{"num_key_value_heads": 8, "intermediate_size": 256, "hidden_act": "swiglu", "norm_place": "pre", "qk_norm": false, "init_std_qkv": 0.0412, "beta1": 0.95, "max_seq_len": 256, "dataset": "wikipedia_en"}
Each number is 128 + 32 x the weight over its row's rms, rounded and kept within 0 to 255. Layers, rows and columns count from 0. Numbers have three digits each. The size before them is the row's rms in percent of the matrix's.

# layer 5 attention key, 256x256, rms 0.145, rows 132-157, columns 0-127
076:146162124222130058094112169141157104169106161136111135076147120113149158150093101145153157138156106136105069099162165139122131184164069080066082110145127118127115183124106194109083110110043159130123134150130107056072118094172135152125140074072127051129149104099100069131110106173178144126094183097094110144098110110162131161121159123145122111158065126164115205120133116121162187146187
081:088107116105114133154106134110159154061111146111143137098095119138121126136144127144083103098156117103129124190130134112148168048112082108108075197073152128114069107097140098165167127101194128151160136113074174179130096150102177133157124162140113145133118127146115136135088106140156111121126119121104086137130165090093079136113133108094109109091111121102101135147094173170175112117196
086:162159164192128110111128170120084099157107103112104156112194123102149117152089135184101138098128120086140138097137157142175095142188124122106085039180125118147113114133127136135102098113106170103115110163155100104131114093137168139161110111082113109141118184061138099100119101091150157100155129050119100100148143102180048103166096134092143106111078101191146161140100082100128166124138
084:135156127090070157123100133121132162091104141125162139070153120076122073163129177132101146123132121111113137184111142122140154115112142126124085149130149201139153146110155169154115047172137163143044073149092119101126081121161114105108137116130192132122151095193158119106171136137110196151108103089118108148138182126103152093132177111164149096066136118124056114071102185181119123140169
093:138133128198153153081136115051111081136172111122130095120197133144128156159109079155139105116100134094076092125121092093207130143144127145175117037189141091146113137118062084179102124104134129151187139185143106101138129104165138144129078137145196090108156150115159094158161067125134179108123119079129183067116170107146109085141164139146124110102108171130176115073107173083119181160151
092:097115117200116159090120076164056146105119141100182121124124130117103114096086157109110161105060152140170146168104114181131128134114115100109123172128163122136094117144081141083102142072137108130120144107183149122056139091083089148127094143126164086035138108121182096069117079121153160167149205158127161128154153083126137196083136156076037098110029154131188174112178124137128176159129
086:138142135074128117060066131140104115138155095037146106160151050172140171115124139084132150192104118134155104106126144149038096127156116153099149163050158122172105174192153125108164197184117104109105143166142049094144139147054113138145143098124070149123114100161132129143109110108166180114109043168202173099109077126122132135099113105161108144128104163091105090143105095132189139091119
092:124158112207121149119164123103159135154179125079124118064211134107127142142086137082132131123162154110121081088167140132167133116114188155131091102154116090130090102150057124080104095142086123058104113128104119124112103128067090055109109138123114102146069131125131044166100099127102096117128061036106171127128094122193122107115179139127058145093065094160139158155151138115093190115203
097:177143151168137210139142144128156115158146119092126129126140152163138105094151106090072124110074142119152086101127081144128111161100104117129126089117137095153084139117116124088159091133101130087129169179067079124086104036153130133147125181186137110203083125054114069166109089117141130056113180170189162162124059119168128130158122108141118059162134101160155164134153058145169175101143
100:195076115110161151111129099088135118098137090169118098182153055111149096187107164136155134132144147099154186153137065122162129152165122113119110118157174135097149077093174141131160117136098151097138131164139149138210157182160136118144089178149135148153140152092121172094091120116146127137218079193105034096153143141104111087191128094134124143104167136173116116111121147095147096094171
101:189133123142132107087149085042155177145152115100154053122185135103163139135088098107094125123083147136156068103170121073143159134130110095196089082166126138154121112084155153148105122135102122092146116160088079084151112167111097107164088184137113084179181043151113151159125116119160096071115145068139121111131114066115118059166132139099131075114165148112093145150158096102063099161142
097:130157109108161167118139098175155183173194129099101110106089077129118098136121123091085122170095141108182099150158115106103142092152128085131149138065143152137138160129124098111102171097163121198109092152168181125155135129120042107143125122104080138143128082138118141134132144098152115142110100136163174060105118082111121069118078059121155107145120214104088147140092075106201224140101
095:131118146148118134162132152141133091125125159205158202123143162101095216075159011126192127090154136109081113139078190107127132146104114134095125187055162106149108164111157123201121144097136167081155127133133074164139116129178148171168171119123081207145118137120125190124170171150115111143166073150054138100131108178106124127090131183170117148103128148121161073139145125106129078126111
093:151124177078087109111152191143136070125111218207110130108118094141219126181135092136124118111137125119115156092090109081096205183159127164102116139156158170077155147096123126163112113128123163109104127081142133148200090114124133114133058098093154078141121111170136092147108135104164114092097116145112086126174104120147117179154160099162118098141149058133106092155059153140255149106110
084:139149118169094117138051140115185111140127107134153118109179092129147142172120113176143166119135113129109156115105136096153152160116124101132137091107170161127133115091106134146125171116072142119172164107146103091152169043100113094107154140096149098156116131112137114142115106159132048220134136120145111136140095106126101164094157074154101103176059165071151097103086102084104170125108
094:181097128142088120115087104144197135048116068103130126164120228131119162108125145117118178155148114107145098097105141122141157149172135109135131103113120113204176112136110144132127142112098132063071146200034150086128123136132132154111125152148098142138093175106121102129101141083133086077130124112116130197185123123161133135114130155150203105178146084128111128095144190159127129077079
094:171094142088136121135164094154130178127143172099164079152143150144112116127188198102129106168128137112136101110232118111106148149111142151144159096151157136125147117147106074088143199076146174104161112143136115103158090206131077121201115174054161120132128140153152066141135191133141141069154150137153069098125143065110131098131085064064162098140177100103009094122132090129100123121078
095:084073137061100168072099100096164168109192160205092146120074125100118092178074135135127100109094112136147076102156179138152111128151147185069139144103119102143164171110150172201101150151126144118124117118139181095115117135124077149119100076158044155091110133140143144122134126156089140185136108129092149147101090123123117159170109151142113151178128155172164130134121101116182111151089
092:128142101103143142101128055162130145093117096166127126093117095128132100134119149100092126150086094134109096118166169086099114077153137127152169173077145119118133131179083116122080146180135105171159128162129145156117147143151124126111125090115069164155133054114133150158107122101129145094165126091120177072142145101114195121078142100070174141106074136145145164084161085102179117139156
092:126125169199093131198168097109097094080136137161106126121156156082073125150133112143127141153166178114171110147149155083136155129130165132120164087106157204148130217096212116188147140113146092135106135127151165096174058134109133133089141109133061096139156208117059141150097134119141137136119132128138162118102163161126161179130154133102083120143146098114095133078096166140123075145131
091:107100133154066124155086107104137124179178106124101124121107096085181093135102116214129151180136212117092094088113153146216076116122108168141141126112079117150105142155162097151137137115136137131171149155097101175156106134121133091121126081141082085150086148111103174163139107121110136092127125120081176134134132092117183052075145098152190168098080113123166137107162089081144082138137
087:106159113156075129134212096157116102203113157077125174141126147130118135134117118095073116165111142151112149102126201131089103090137094151114094163095117192109134115110196155172102157162154169101122098121152139120117169057131073125067117137143110103058109091093111169095181096128118104118159141136114095082110125103091096147107106103124155123097117115105213136201198074129121105183110
086:143196162122134131208147140082145119200135083137140091101188149118140075124121116102138130138124125025127095106080107130105068092115167164111130178129137199139164154134193161154088121204160144094151187127072131100189148134138131121125091106199158124130128148131094146150114173145073109149117133138096133093087090172108182159085142137153135120089133145183152069122146167158059184121166
093:115137118207148145102130080137145047126199115128134149155073103143136178150113081159192103137134142109124087099092121135134121157091119095133146123120137072169072113110158159123153088117156092114152124139121171107140114148102123121109196162148131115074098227126157125114105100115168147165097108195148202071169100203117134140193123119077075157144084128131175118145134140129168164127104
091:151159151159123142110143088135131128181071068122126084157119090117135131149124174110110158047123123055124135137139186104105168101138078112186141125171116129143104173145060081165157189219134082137114119098120108076145143085111083087165100136160176070094117104105157127147132069102149106143128106087130137095115164101113099189112149085097110148124111159077152134042160136106060115151121
095:103141123100148159179170130163104128163159108103158162118196103160113136160125141150089134137114151111118170108130118134161144090116136165132090140151140159076158091091176097160078080135130133177113102179104100172100148116125139138129126150152113137131110091173140117131159125146146167177136103179091172112159149115135101095122134173086128122106059163132063115068129046135074149134129
# layer 5 attention query, 256x256, rms 0.151, rows 133-157, columns 0-127
087:152110155114131170124076121163069135152089166139120151174110084145102127105107163107165120155148107128128112142133168133125079183175080132102138104174069099120142099094121142111126087117129163119068130126112140147166040098130155120112132126164104152111156071171137182077178145106099151151176129170098112132146117117084101132211141113122151089112104146111111069128175118152173084113094
091:194182101138095103176185094073152140082228124078104108144100157124106171182155142136097148121177104131134181090095152145174080085087143112081102142117174184153183106125103136189125170154072118155167131068125142130124149143127109170151109137155133119079050101075146148142095093132125187129151057090152065161157157112102170094166182097121115144161131140190150139117121178123095111149144
094:145084088061075169111095121125137089097185118102102162147087098181142175117107137112161151139136140088164124056129134165153088092160099161088102137196111129160130148167112141177138118161105095166104138105121119141199116197153167132121109103160113096100086208114065120169080129146117156123127209117141124117137160127077181156163095073127151101075087119168131178200171121119098173096102
097:156158064103118140111136134058099144106123074065154126135153161098104164088139140152115148097169125126099173098099056143122085119143151125112099152074162173113153119156149121139178159144097114188145125123112079133122173156116112199094097145091113103096109138077137134199129193119163160123102103119151124142145172131094124111150112107109120146122206113214146169191156046140096151178115
096:094120118102110155105144091143078122108156112119148135140152130186143154113092136126150152126058113075127083124130113100113121167152114113134142175152177214147069100143110166111059155117066104155160202179127088088109129148100130124135118110142100074150077133094110149161098147096118118127145199150151118108167129111185115157153092060156104127154156121106155186110178053123091105114104
087:071149148168164141158121118123107165167126118102140139143139075131136106185104171070087144144120138125067116118139101100110112132103093142126145134110163081142116184104223184102093081088111059122173118157152146088151143111129104092139121199162129138104162111123125132075145061164100136123123085120056134091190157088079128094171145147136134139049124168124119127129076123106169166150122
103:118129126177064112145114152110119123120145107125171089111151171113151151146168159138139148090122135140085124155113111116143138137124138147102136188068185225110131103143219216181135080101130133093124109173100113121095140130062105139109129115161116128140153166164115127129135131067154128167086101000108084120128140125092126146074180127130118184138081158140150145165113190141176133179129
092:131128105145112147128135098112123089175136166176095079178164186118100115151109082157147125084067112151142085106141121139097156068128128171154134132074092089109077089128140125104178098119109112107096158102172143118080169231142077148127150146100114130111087102149105119192113147103149094135115162096132148138127093129107093143158131110115061171151100166102133071138183082134122129108151
107:168107133137158159205128070125117160134117119129126098107104170095154147114119111121119110186140128136099123011128180179167103091155172192104107116120133151128178105203107145154105127168094113159132122123123134127119156181131159205085154139166124144151145110149055122123097123094182157151090103197123175118118172101118123099155144110120123075158100113194151113195100166154091120129088
100:118118140096178089068156089106091119115121110172117061100166139138171135152119077161139079093108135138120138142111097182192105094140101116138093141099165217109132163173114092146147097093126151140136116196072125115132200172127141178135132152104183076141130196166152143111125123104158073127088078133116136115104177133077167097117099156125095136137092162191123085156165164160132083173160
092:208115098092137110108128134106178129116108157126104160084152087061113197121141097140093064118128101156153143098156164163147138152117144125123128131151142087094149138142142093177120081159135171150177105159158088173140126166115126126156102088148080105170097085087205166134101134169114140098107113098132132077194104122130132136177091162117069141133152116136189174126155082064098160120092
105:148038065151137153128104146170087163189160083164135189148091088153107117138143111108128121186181106173131076133119209113119159124146143115135144113128102172134167156133083141117093222137100143145122124156182150123126140075134122130201184155065139155179079137117106146105123149126170154167218170100105114151126099120127119137095182135089157115093118092048125133058067141060110127155145
102:113071161090160074187119144173157103127092148126208144091105098136113150084134143109119140086120161157116132190158144113071149091179095119140138073137101108134170050034128113062163087097146185170123068087161134168121112131172128111136102109162144222119123177078063148137108129125093155094137142237171172158169079122111115122147136113128156170152127111139168118092133164172113104133103
090:115137192172090147113159123140115113179167127111163098168128065169169095137075121174154111063136074195136092132120078114093134115125136117112142169032128139129138158058129133141224103104146142135119104145120129064148162070076128136131085155144108142156149109131086093112127102163085098117146154133103107089101131150164095077170155151110102135064147109117087135107141138101169140148111
092:134098093149130136052129145118100127155173082131151158105141122117086152083155132145147130122123139113128162088107124163109103101186164151142122124161162162131121146162098158175183089127157135101155073078113137140113127123080119124108143113114173117152091168141126131058100146076142083099165157128172087173097095114130136135162124138168110114089149115169130119180104141129130064126107
091:153126115091140060175140139161191109119118068159110136157116100096089114043125175092107095138133100195112141167095091159138073103162135136137084163122086121147164119105093129102152126122160116121113053117143145124148160120115149151107108096114108164112179126143129120081174083080134139108086103146138080171141109131146103102128144159119104133183106123202104090142078153167066124136132
102:171172121153154182045125090130138139110132145150137130118195153127139194133133139124119090124117158079117165093175169168143169109163164071103076139173135118107137145104174119165118078140073189152162135109117149130143082058160075154137151085107104149190128111071123197128160126155145100116117145080152154139152070156138064151143128066165150104159152102113142087118149074097106122081162
101:120147117157140117108138092141113093078142130172059123127149153180116149103117104143128118085093125101134159190076093156133126110136101140078151143197147148116117150121149208149160118105126153142151140121133089135135154213116119152163191147194136122169177108128149216111122144144105084074122224074101173143153103128147092160121075109177116142079090123045151118120125081162146102112115
102:101122148128095111113224138130102122099116097103135107157142120090134181135161132098110114167156147077107160064158200076089135142121179155102128129119131129123123175101131141158113117120053095145145136118087130155150157090035171122097108109091113135137204126158136086139162051145145107144192094138138151114150154177100133174166171093144126191081149076147091108154131156127122082129134
095:096120115117131172053090117149126143133101093093064122033129123115163118098192078109104147115079112174123137103134129192152140082184144060147116142095145126183153168156095133163115122134114098119145135122100160125120116134094113145186129085136102133126163068140142107103131134056155136099102079175109130109133127028121119176099113144173090127119128127138165171127124145152099100153090
095:142127160110122118158063181137118136178163131156164072152128157111081163161087127186117113161126132148196080060141122128148136096126123182093078105177202167109101116099120122124118153146120157152156163122167135163163162134128145111134112138138119096111150104134148135102118127185147114154136079159210109103090081143167118117107130124150140130173153112093125122093107123079123139107136
096:186090200072147196167122118138090168153151146133158065142116203087189145140112118122085137139121164146141080150161139125161073063148123140165157103177136114076107167135123151137168132138154112117074163149095140143127152104102150132137168133119171148022191112140133066139130137134097174144108101143139152150148148151105114108125112129114077124079158078152092117154130145095078184138130
088:176107159095101214113104119164114182175157136155125094125159096119147132103116095159118075142089096115081116228099170115159155119129181146200141102164171132158098152145117092130129153174121121142160150082160126138081152176115080165080140126093162165159186075200077208078179110101158162107077090115054105145146120141130122181072161091161093126132142136093099160098108125115137120102149
097:119108117114110137136169091125128174158128106094133113089152175119092092149141085142085146129135068135122143132070173074109201112118083235135092181135151155163126128138145142130136172158071086149121093123132066145138151167137118162109131166173115179093118131146129118162105204130113076129116084165149074147089160063156105074182058105134134188108199098180136169154138080190089112126083
095:138140136098121157114040087114117103122173126100135163135052149113117130130112136156138106139102137182127125089060156136143170098137068160084172167131128151088173107129149125132119201145097072091111195147155138174122139162101152193169195135096156115105049089142152103062169110095118132156123133069107105161141142124045137130193120156104076148138116141117165107192160147130169172063133